{
  "norm": "layernorm",
  "attn_scale": 0.383,
  "init_std_up": 0.058,
  "learning_rate": 0.00253,
  "beta1": 0.9,
  "warmup_steps": 581,
  "decay_shape": "linear"
}
Each number is 200 + 30 x the weight over its row's rms, rounded and kept within 0 to 999. Layers, rows and columns count from 0. The size before them is the row's rms in percent of the matrix's.

# down: layer 4 MLP down (transposed), 384x96, rms 0.223, rows 347-353, columns 0-95
# up: layer 4 MLP up, 384x96, rms 0.23, rows 348-354, columns 0-95
down347,098,181,236,218,217,169,235,234,212,222,256,207,194,150,241,237,156,189,195,148,210,207,163,204,222,169,209,266,264,163,219,150,229,220,162,180,219,210,179,261,141,232,208,196,197,202,226,239,171,246,178,160,189,231,180,182,206,143,220,172,222,213,183,208,181,212,191,160,173,200,215,191,167,188,121,170,216,191,148,220,209,166,167,207,227,205,194,206,199,162,220,226,248,210,204,228,204
up348,103,209,225,167,232,232,172,227,166,182,150,224,197,153,200,185,265,236,229,192,180,206,180,222,194,163,201,226,128,219,192,204,197,200,180,224,199,178,150,149,214,237,202,215,170,222,193,239,273,168,216,217,215,170,146,236,231,173,211,218,186,276,187,202,126,199,222,173,170,216,170,223,191,145,219,226,228,193,177,199,163,205,206,181,222,158,170,229,208,240,158,171,174,211,187,208,170
down348,111,227,185,185,262,175,208,151,151,166,166,150,207,216,231,187,225,144,181,196,146,174,156,194,202,174,209,186,189,204,218,216,199,218,140,148,221,221,174,245,209,178,226,220,259,219,201,282,212,182,223,220,236,224,204,232,226,208,191,176,188,226,219,279,174,184,227,181,199,185,221,192,209,235,157,171,202,189,178,154,208,188,208,174,189,181,188,162,265,192,215,207,219,234,262,208,214
up349,106,202,166,195,205,225,223,255,215,176,226,214,134,203,253,207,177,185,193,192,204,173,241,196,176,220,189,195,219,171,206,181,203,174,199,206,175,195,162,205,184,247,169,225,150,221,205,219,237,190,253,206,188,188,174,179,187,117,226,215,207,196,190,188,223,179,213,251,235,215,218,218,137,193,231,204,167,237,116,178,180,208,199,123,148,168,250,208,252,209,204,161,179,244,188,187,236
down349,119,196,208,181,225,179,166,186,197,165,228,202,195,190,147,188,233,215,235,153,163,161,165,241,257,245,193,209,216,233,213,218,234,221,157,125,164,161,201,185,226,201,182,153,203,233,213,227,164,244,238,220,197,174,221,220,215,281,193,201,185,222,195,187,177,213,175,151,164,211,246,163,211,202,256,262,200,197,200,177,174,176,230,170,225,236,198,224,211,167,171,205,192,153,156,231,196
up350,092,226,151,226,247,201,218,199,162,186,225,179,174,196,207,191,213,183,233,201,165,202,257,159,112,205,171,113,228,219,212,191,221,188,196,213,227,205,170,205,200,230,227,227,155,256,228,159,196,168,233,192,190,253,216,230,248,165,195,219,202,187,136,205,191,187,222,193,220,171,240,183,171,198,263,197,165,258,188,199,191,164,218,134,174,186,200,225,217,193,185,205,237,187,183,232,190
down350,097,146,203,149,224,221,191,207,229,253,170,222,204,206,215,196,202,206,240,211,228,170,245,218,197,248,178,183,222,188,155,192,232,213,179,188,175,229,218,216,172,154,193,191,200,237,241,240,188,241,110,232,178,177,151,139,210,236,188,124,208,258,216,226,201,196,225,227,189,207,168,192,240,163,183,213,184,157,160,162,235,158,175,207,200,231,210,171,168,221,248,230,193,191,199,204,194
up351,110,206,169,209,217,211,175,244,228,146,231,199,140,211,162,207,197,190,212,245,236,262,224,193,198,167,183,204,153,209,219,256,197,183,185,246,130,181,196,171,212,208,184,211,181,183,218,244,168,125,192,228,226,175,174,190,204,202,193,208,197,183,199,201,266,179,212,172,235,197,263,203,168,223,245,214,160,220,194,203,167,226,214,143,154,201,234,209,225,204,274,184,245,179,172,207,192
down351,117,191,159,192,133,156,133,214,203,194,183,210,226,204,159,210,191,189,220,212,230,186,254,232,227,201,138,174,234,236,213,199,187,159,284,156,158,199,246,229,186,219,189,178,257,192,139,193,191,198,187,164,199,196,165,218,194,212,206,202,150,249,207,221,214,135,212,248,215,254,184,238,220,180,242,209,200,194,213,177,196,200,229,215,179,226,244,185,238,211,204,182,166,182,209,165,203
up352,104,236,220,141,246,245,204,242,205,163,219,193,199,218,214,198,211,228,224,205,188,202,263,214,165,200,122,215,176,197,122,249,235,233,154,176,166,204,174,204,168,234,273,189,205,191,165,163,213,218,209,201,209,188,176,213,223,133,189,200,167,169,214,198,224,161,225,198,187,243,191,175,169,148,238,200,243,183,185,172,167,179,241,194,169,198,199,235,214,214,238,178,201,183,160,227,185
down352,098,207,179,181,203,156,109,226,197,230,199,143,206,186,256,172,181,199,214,196,195,221,172,206,170,185,204,189,198,237,191,174,134,234,163,241,231,222,215,161,231,271,200,190,238,220,175,181,194,162,201,205,193,180,207,210,206,201,189,194,244,235,219,201,160,192,225,252,171,190,240,176,134,200,207,202,186,156,245,199,189,163,241,228,234,233,242,246,152,167,233,238,176,180,216,178,214
up353,102,186,216,222,197,254,198,208,192,186,170,180,217,175,173,210,163,167,211,204,176,187,205,160,181,250,177,156,169,184,149,215,240,181,191,240,165,144,201,178,240,259,192,206,159,232,258,156,233,196,239,184,215,171,177,214,171,142,222,205,236,185,155,144,213,209,165,202,194,190,205,207,151,203,213,194,161,212,201,192,184,240,254,184,191,209,249,204,229,255,183,204,231,185,268,253,224
down353,106,185,187,187,166,153,205,211,158,237,229,156,212,205,162,168,164,268,217,256,181,153,178,205,217,217,223,218,223,259,191,225,202,207,266,209,213,121,192,148,154,239,242,214,222,155,212,218,198,230,179,226,223,209,198,159,175,194,223,206,184,230,162,219,146,179,163,194,217,249,186,231,216,248,199,189,194,225,235,202,211,210,199,181,209,229,166,189,157,149,208,148,209,224,226,216,209
up354,091,180,203,198,171,197,215,197,164,201,207,193,195,188,205,190,214,176,151,177,199,183,212,184,147,177,260,185,157,251,192,228,228,191,200,226,192,212,177,169,177,245,289,198,132,174,206,176,248,198,173,213,229,200,207,199,207,175,184,195,201,248,214,195,207,245,185,203,177,182,209,272,174,163,182,206,256,167,146,184,175,193,163,169,204,171,279,205,202,275,222,168,193,182,217,245,169